config.yaml
norm_place: "pre"
rope_theta: 100000.0
init_mimetic: 0.7
schedule: "wsd"
decay_shape: "square"
max_seq_len: 768
Each number is 128 + 32 x the weight over the matrix's rms, rounded and kept within 0 to 255. Layers, rows and columns count from 0. Numbers have three digits each.

# layer 16 MLP down (transposed), 576x224, rms 0.0564, rows 39-76, columns 112-167
137171154119154129142109150181102114155110121094111078123180122102060134121151160046158128119156184096086116087134109218160086136076193109196139107126166127094177085121
151132068177138191151107118142130117099175174158141145086134122130125117136110080149137189104141137123202179142154136147079136113143077117099093061165132167090107193143
111137125169153181134108106180157129137105132101149101080166157088057169090156084094106116147187168139085094091128164187098149137097155150160078146145082109109159107087
116177147146124158119104056133152130138098194152131132126172118176155070122069126130088075086117086174141176096140103104121141114092175126116117071056188138113097180161
095149078166129102167088140074144113079137166132149160189150135108131105052101121122140131088149130101102123131107132120160117166119093145142166138150131145154184099184
092110108083103133112160156100134092124136142195179130147183100134100147082143161167066119087109130125145163096129123153151142136101111110098060109105114154161026146090
150161180136078115160187130091118173118119116102114099120117086146103051154131136159080079117163144134134126165112161156148139146112170100128120137143148076105106127124
110137163152107133114084099106167123091174107131154141119094121157115092163158121130108185131111086128123021178131216120116114156137176126097181043128165156149145167180
123160185154136081181151123109059141161065202144083149159098153105091157105101169124113106153094154085149092136186148123133059150147123064128063131098182154102146126097
137184117079098151074174127142114119139101121085112137093106151081124151129140177098104086151134130191114127143114115126174119165107116112149106117075090138099130142183
127126131110176143145018112094083126239187119130118092132120162117123126162171163136070146083147157110128084147132117081078129118128147077134119104089096165163134145091
170185099167123144123067138163099064145105178097177121155132045174094120163199111189103210160225134113127117138169112198129053141091106128129110201099122145109188125122
136144090134132168138178149192140135117098147104125067172113075120098126107131160099113102158149091117111116102150106141127134115136101124155091116148170115116142122150
143155171174109147070138136112124099105113174130158116165092174180138128099131111080105127120173164119160170136038138101152151090119129148128144083144168161107076146116
116134143192133168109134147120065174159137112177103171099166103150113176115133136124061134169128135125156173111086088127149121143151166140108096122136108162100112175131
157137150148126087150107139101128066134136131105120085150069063109171132139164112136101160174163145137122129142169115151157140130155131143081108143094147099146092122167
133116075164121123117101140156181157123166100112142074104168119087118100126087120122177207180130160107177103178155119143097121188125111132110120115045156126139103102158
209112172189181123151159131154118165080126050116161084142131160127078117074123140094142110126094160139107155131065134126139101121172128121189094134190193107103118115098
142108161091085133091120135103112131095106127130131123116089136118173150137117101070139121132134150174143133161080082137140143178123126157165114153102158060103095082101
090173157113119110129095159153102114153087074092106072080202144098131210141146081111152098162133094124145132136166157127175166187110177125125181099076116170168087102031
155101125127132159078093111093051132178202129171082120172156128078098094160177131099138094154151115105150167102180132139139142133135194159026092136117124162128161166130
160186102149137105120152088132139129142117113127093135084154166145136178160134191163120157105138155079107071094073143139156119101131110165133081138138149137161130151155
140096150094142054116123101160148110160137127070179156147097137123189141119126115086123127154132107120118070127123137130049154126173146172202092124127167127093112203123
095172109081124108082139131093112050133113053175056121119105105133132136126212122179156114119168125137104173096160109097158134120164132146100136118180134163183154115129
183166122163157162046117131129217077109146126141090137125183153128116118116099131107128099147138118163127118154166046094177083093137086135131127100134125133144160163124
110119148135129065125122140084186070125095152125155104148148102145119155162148129099149107168165099081120106154123155137100110091132191115131094127128173163159099090104
146080075110173155139180103133082102133165147098104101147126104131104123138115146131110109117106121153086051119141110147106121137122131100101105111175164107145126145069
164136129096113059127129111053070099151114140192116083094147163145106165193100096140102124167111153155145119095092141126140099138126135089134106125142169148127157102130
133049125108183118101191185122131109078125136074122052109169122137097083136182100139094072176116083113121199144136135167111108132161129119176133151152150160127142113149
098158095151127133079159095107104087163118167153134137130116124090136096120135161142163161103158149067116179097109120147141139125129180142136107127108121122111110143148
157172098185109142176101204157132146154067175180133172194176145119086096137107123105110153125118153142122170090114127103116072166125097089082133073142184131173163117158
128135136171125136094085115156076133109129120136066095079162153177086087182097108103117121144105154123142149123090109087132150099123153136144112155166132095071135119170
177126127145106155130141137185109162136077114110140123119108189122130108139131107150142141138109113112114162146113116136151140124126072177157085117119089142138208195172
114126147143106101151119101185113108120150090165151176137128109101184068155170185094072115140078077149145151105124144157150144150128125091152048136117063104115156099042
065096134154138150093165150088135152088100149110088121125164082100130155132147091156087133111110135128102181116128155139174096078120122068097178130119158134168062100142
174164139103126103186102127102145164175036109159142169146138142169174144116166090106114102116133104163114100180031197092151108081083091114103174134112117084159099120129
127128178143130147160084139130174098149151113157154089142118096080099095132173098166109103168124134171154145123150134147125150097141130154097109103140087120089149142114
068113116112110157122140114159166112130120159176090132089063167142129146101147169112073113109175122168162145104164141094128123147172087135108145096154118083125110143139
# layer 16 MLP gate, 576x224, rms 0.0581, rows 40-77, columns 112-167
058082148165133079129131134095204095088160097114091218117084141149158123120110175198107126134122183150110174139112099184147182154210115027088118099136152126120105093152
171110120094146158138136199117085107145158169095133109063111143091099118113124042113155142138132138167036107144108132128158137161110149117136098143091077139098146050123
073124130124086127130058101093136212103088075156123121135153124106113111114134062112119091156078069118158150119146117145093143125121119135116149119132131172111113132147
079145123141098122057093112153082167106133093084132120146094119088154162067112130098160085141130139146136166100120106079102075126147115203149149075144098067174090156137
158134141158045142095169122118144133153140149148142117099159159125116151106164099182094117095054115170104165106113162101103107156104171122102112191125133106117140126166
125068196127152140166097113109080159173145113131129132184135082190130109110102125133132101086080145128111103170097127035151136084152178088120103101127092092088103134105
112089074157126099134154136156109146160106146144138101104161101115183095085115141150156052137168165162110169088143121189139152102101126162108102191133118120177107078168
151140136148139181109154109077146128112104112124119151107173096175159154134180167130068116095087114143120076178152139085110236162180158126141114169179085127136092113126
150126114075116090125158140080151147113156133117115103090159145136125096146029117115090152125127097177162162123163167154074149119103133104139121144136041131083158114127
191162147106139118125116106099163163123172115136071122095103100178150155128036065135146138165075098119124143132101147170109128167149107119146105150108066142051136107122
119111122187127128117157131102063123140101111160186092140129062143104143075136186132200142113100168108134140087186095115137082123128154152113156149162136104143132098128
171083097129056114089135180102121101152160153139167173137134149164083178176109107148158164113129115145058139139162175116101161133111159109138101107184102095166147104125
107124152101137103106083170137103212148097130087137157128133087142127115095136136179165085127104125124094147176172182193118115148082096108091109148070158144083075088172
141140109150158098079161111139139141126133165089144053104159109129163136083108144139160139083098119155128105168130172143176121101105071115123152178140102062124102080174
090146127219144092142217093112085098073183123112093084130132120118101140032155129087088096081154135166152125165125084131124114142142186112150123159134045102114145155100
109112093151135099172116092089128124131141103120119123063054145091114207150092124091139175191126088118063083127143087199167121197150142055093157155093106135104174162175
152101159120199093185051050115147150112133133111158150120087124119116103109095163167133172138180140092092132082132085157129159154146093085176164152135143130139082111130
102123093156163131098171153117145087143134150128143110134181113170178111056149149147091129119112136104087143075127103142081138121113084099061150115114137151121179035107
173096109131102118153142161164127102172117144196133160096181084112132154082066116138130159117188126157112139103038125193170131139057153122155135162134137157133067114162
142110131161126114088121119106123126114107182141129081159092103090169147114111126128153133112143114130107143158183067125066142109041137128093152177151172133161080104118
110132148165132115170114139107134147150129065082091154122105138124118121125104140168162126084094099112080139114140128114124164132191097138086151150108161124126111124236
139068123137116103116142138162084142121165128213096155118123113109131197183154127123137124150087091182112127150115114161108148124123107160075177186137101125213079138130
081122165107102102074173161111160130118123083147134099138140117176124174124155135071122098143083090115071082164159124098138150117094091119106161139066126144160095113087
140140130083080120098149066126122130085102114141108127130148126131166139089120201129112156137163105160150065120141060162133178122126096126136163074144137131105171095078
126108143074109126125110072153071184114144162161202136124158107107113150124135221150101122059083077114132131134124149108158148099156108155168115160120151129151101124154
158084126144130172132120098140107125113125080103139121133149142110085140142094162149133112134080136154048142120165124132126159205153129079054105144164121104134124124122
086153086083156097141101127112184124124118099136147110120188097133136137183160116155098053165021106153098139116150183148092127152160194173133100123130116153140119085123
123138152174099124073163145108115122144074103129180125107164092110125134060092182164135055090143117135141153072111170200108113156093167081104194220203115178135119086122
088086131165136122154113134129133109085128052115107119118176147165039199074119116156112105113106132183138145104140120149148074121117147066183157137144066118132154077104
108106119111125103098172096122148072075201082071140054083112097103107157160122120126135139133103131170162084124102155132054122142119125159148138169127113162120120089120
105145071167119163133127093103110146119111146180160128135156141101080122114077132093137123137111170106174109082127110078114166185142100142126113169189147142099156129094
089105104189152086136120124111083225166121113132130159075170132168130191146119124130113100110110107115104142154150126134086142104130108160153146161058121109110106148088
117096136170102141166159112175158154146164149163115116140142106102175096121175176157123091172170101164116140133116084153094119108089076121106084159123121047137107121107
094086110081157091117156106125122188067090149073099081101171119122121148170120089118103135106105162117086126094177105123149157133111099133123169133162192102162140086183
076123121104159082083083128114139129099043069141131194103129101118103169138130148125097102158088125163124115173073113102077161148062149115097135214178117088145073150128
177073150118095186101107125104161136103153137159172072143124129050138143068142122147085118133122118155109150145086140157184133170136184161109126144129122120115149109101
158144105128088089120102166095121101148144093098150130140160130085115139166110122127129109196095085070118166110096135147136181098105132142175129170124152143093104105164
145152138147025132131101097094122121113079129115092087248132115053112172104127148114091190073100150172161116094168068109163129187148141070115170090196113098149146078116
# layer 16 MLP up, 576x224, rms 0.0575, rows 40-77, columns 112-167
192134214150141127106146141165192130156090107176083117186085148102184093111168124137160099115130147146115099187094100156155172148106196151119151143138097135108089121141
111108170125140136134159172124156136068166186152053145160110130155154092123170175164125144139133112087101096188105158115121112103136097063154164113108176085097108150182
117085135209088137155194119104087102107129133202102162125134130163157164154122119168177151191106127126095085094118088144160153225136132106108105112165106123167121102165
065124121185124143125159134086076141150101143114046130088110140144097132148125108112142118098116080114136112076182160122104077125109114167159100133150108104098138173116
107119138150126077103146123092062093139132112163160159108177149100148209148183189171049101152117157167045095108102154124121139089126137124087063115111165181136053153183
151133126106203098089120184141194162144060152142088066128119133142161142200143178140097154110185122091211125125098123107084124178178112100152149122184130138121093140130
111132155131152142122163132146168133139157093141150102075165091116134085124075095140105140165131132187110105135139140149110166115159117210091125124165151155145137124187
132170142145134121132147107058108171070086168119074095163160097211084214094121117105114097178054169142108067216141117132153079133200152116150067141139153150123130090091
204120118119160145161085130132069167116099178113194137136145126083115119110127120115107163095113123106175141117156158155126150153117117167178101170103128167074160122132
124148115089144165208139106097106147153133118119123179119088163115130120107087098185082124165113100080078133173106177128067120116078187132121173135135166130129106147082
126157136144120026131145081078122161124148048043167072159104150068161094094115122102153115142149105160217105140132116133115155147158143127077093108127073062156138122099
125159076097177062113134140183115121140112059165181140106112103112120130185079090173086136138168161195115135119117128145165144152152132124097117114134147117136107140148
134094113138105095127110126136175175093134166094171121106160130095138105146103126065138125176117132141053138189134142157098172150139138100124125095057102067069146072116
142170134087147164127101125121120155145083103166079134141165155138114148122145145138112185063070111141155112124168140126173098090193146128125076099106141087103136173093
146139166135105171127076118185140104186121126053196148097156121139121098116070185140135132096090095122106151105162079087165131103086132188094172115092158156142140134116
137124185099139090152132137087161115151177165151165144104169094176132170171169169114132101108095063162122137137178198118110163133102166106165126172113138185149109092100
102097091105165154145144104131118167166131128089122115166100132073107137159104113087123112166166096124162096171121082098023136164127085140154105107184084093138151154167
129162173158140100107106154090121138144142098174172106070147125174143083168120150119133126138163160118169190105129081184100105150065115069120099081110136083124144153112
101095148091097084149144173143089137152122130092188128084153170140160109082113069129133197111159169174142143061168140210155149070034128062115128117117093132126114117123
189124139194145172094133192147128130158153173098102163181081122145114105132118124147123166120135114117147118158165083123148127117165126073122130147123120132134126153176
161122170176078156150152084162127145137134116124124127123154149135094103105137033122135123119098107098126150081127100126092119134133092099109107074083140135091152091147
112116142096136099085129160141084123150106151117136171081083137139136182096119098081108101121150099105095139150079108131206110166088080102092105091195118082129127121134
143132183180127150188108143142164134104175205116160109114135093142142152143108163122115137141112159147134095138098149134084104168080170117090134123171121098081135108127
151157184167194176140146165076149152152103127069144176061078106155149152105173162169097121149131094132088102104108163149112132135140161095132083164112130148164101127130
134159193118123073073152152143122120115124078149093147168154096156119088145130080167069161160125108162115097118073190154122119154143127146069114079133081125125151120118
097106073094167107108150178127144151115134153155191101078035098128168066136146075101154121144150148120170091114078134158101109100142118150205094132117109144167142140136
141140157123137102169124133168050128151081202106077041151130080141101206099091197129109067096122135164121114128119109136142179143198095083085102104141134125126149112132
128079138114119185155138161176161144129159150140157077132134140115124147178114134179038129187102108156126166145192099125170158076191135099119086121104079202119181082144
132160163117156116133096116114164119081139119086098153123132150167123147162101132144052115153120097132150121105124137093121106130149122109113167140131114133145175125146
121104086074090100071143145105143099159134101175116098129184121169137130172127150141140146136164131118138104152114120134103105112106138122137160154091110180157126127136
095129178066068148124160110085200142141136095102176124139082142219093093066085100183163092126115157087101060126134080115141122134161088144099186178187151115069118113123
187121144152153169134157109141161117152115170172121152101143112137098115139155124173127093115100061103127176154131152143115166057171152167137135100149181116139160160113
150140115175136150126139046090141130124115153073133132185135134157150100109127158121108112146159110179122135117108094099165158090108178188080093146190144129139120149147
113143154183145178113092162127110167192174121114155105138062133162152130083149167130182147118083168098173191091108154109105105147080132178096120110101121087091143079167
108171141153088110127146109116091130064176135106132086135177062112107144093149191135135202067132150096133123089164162169152074134144138105112117125136105160087205110111
109116060165123152122105122137105142164083165086143098181133110144103077121172150107117110101166111169136137120119100181121183125094089109142148147137177108115141109073
200110104138152152123075123118113085099083088142126173152129159127170083133145179086124113109162162106094151154120125126103123104119115142109114143155128194108168142101
180158184062175143157094126131124146106126144127163189160110113182095173108105081119133167102111128067081115194150169100113156114123087132179138124086151193127143110092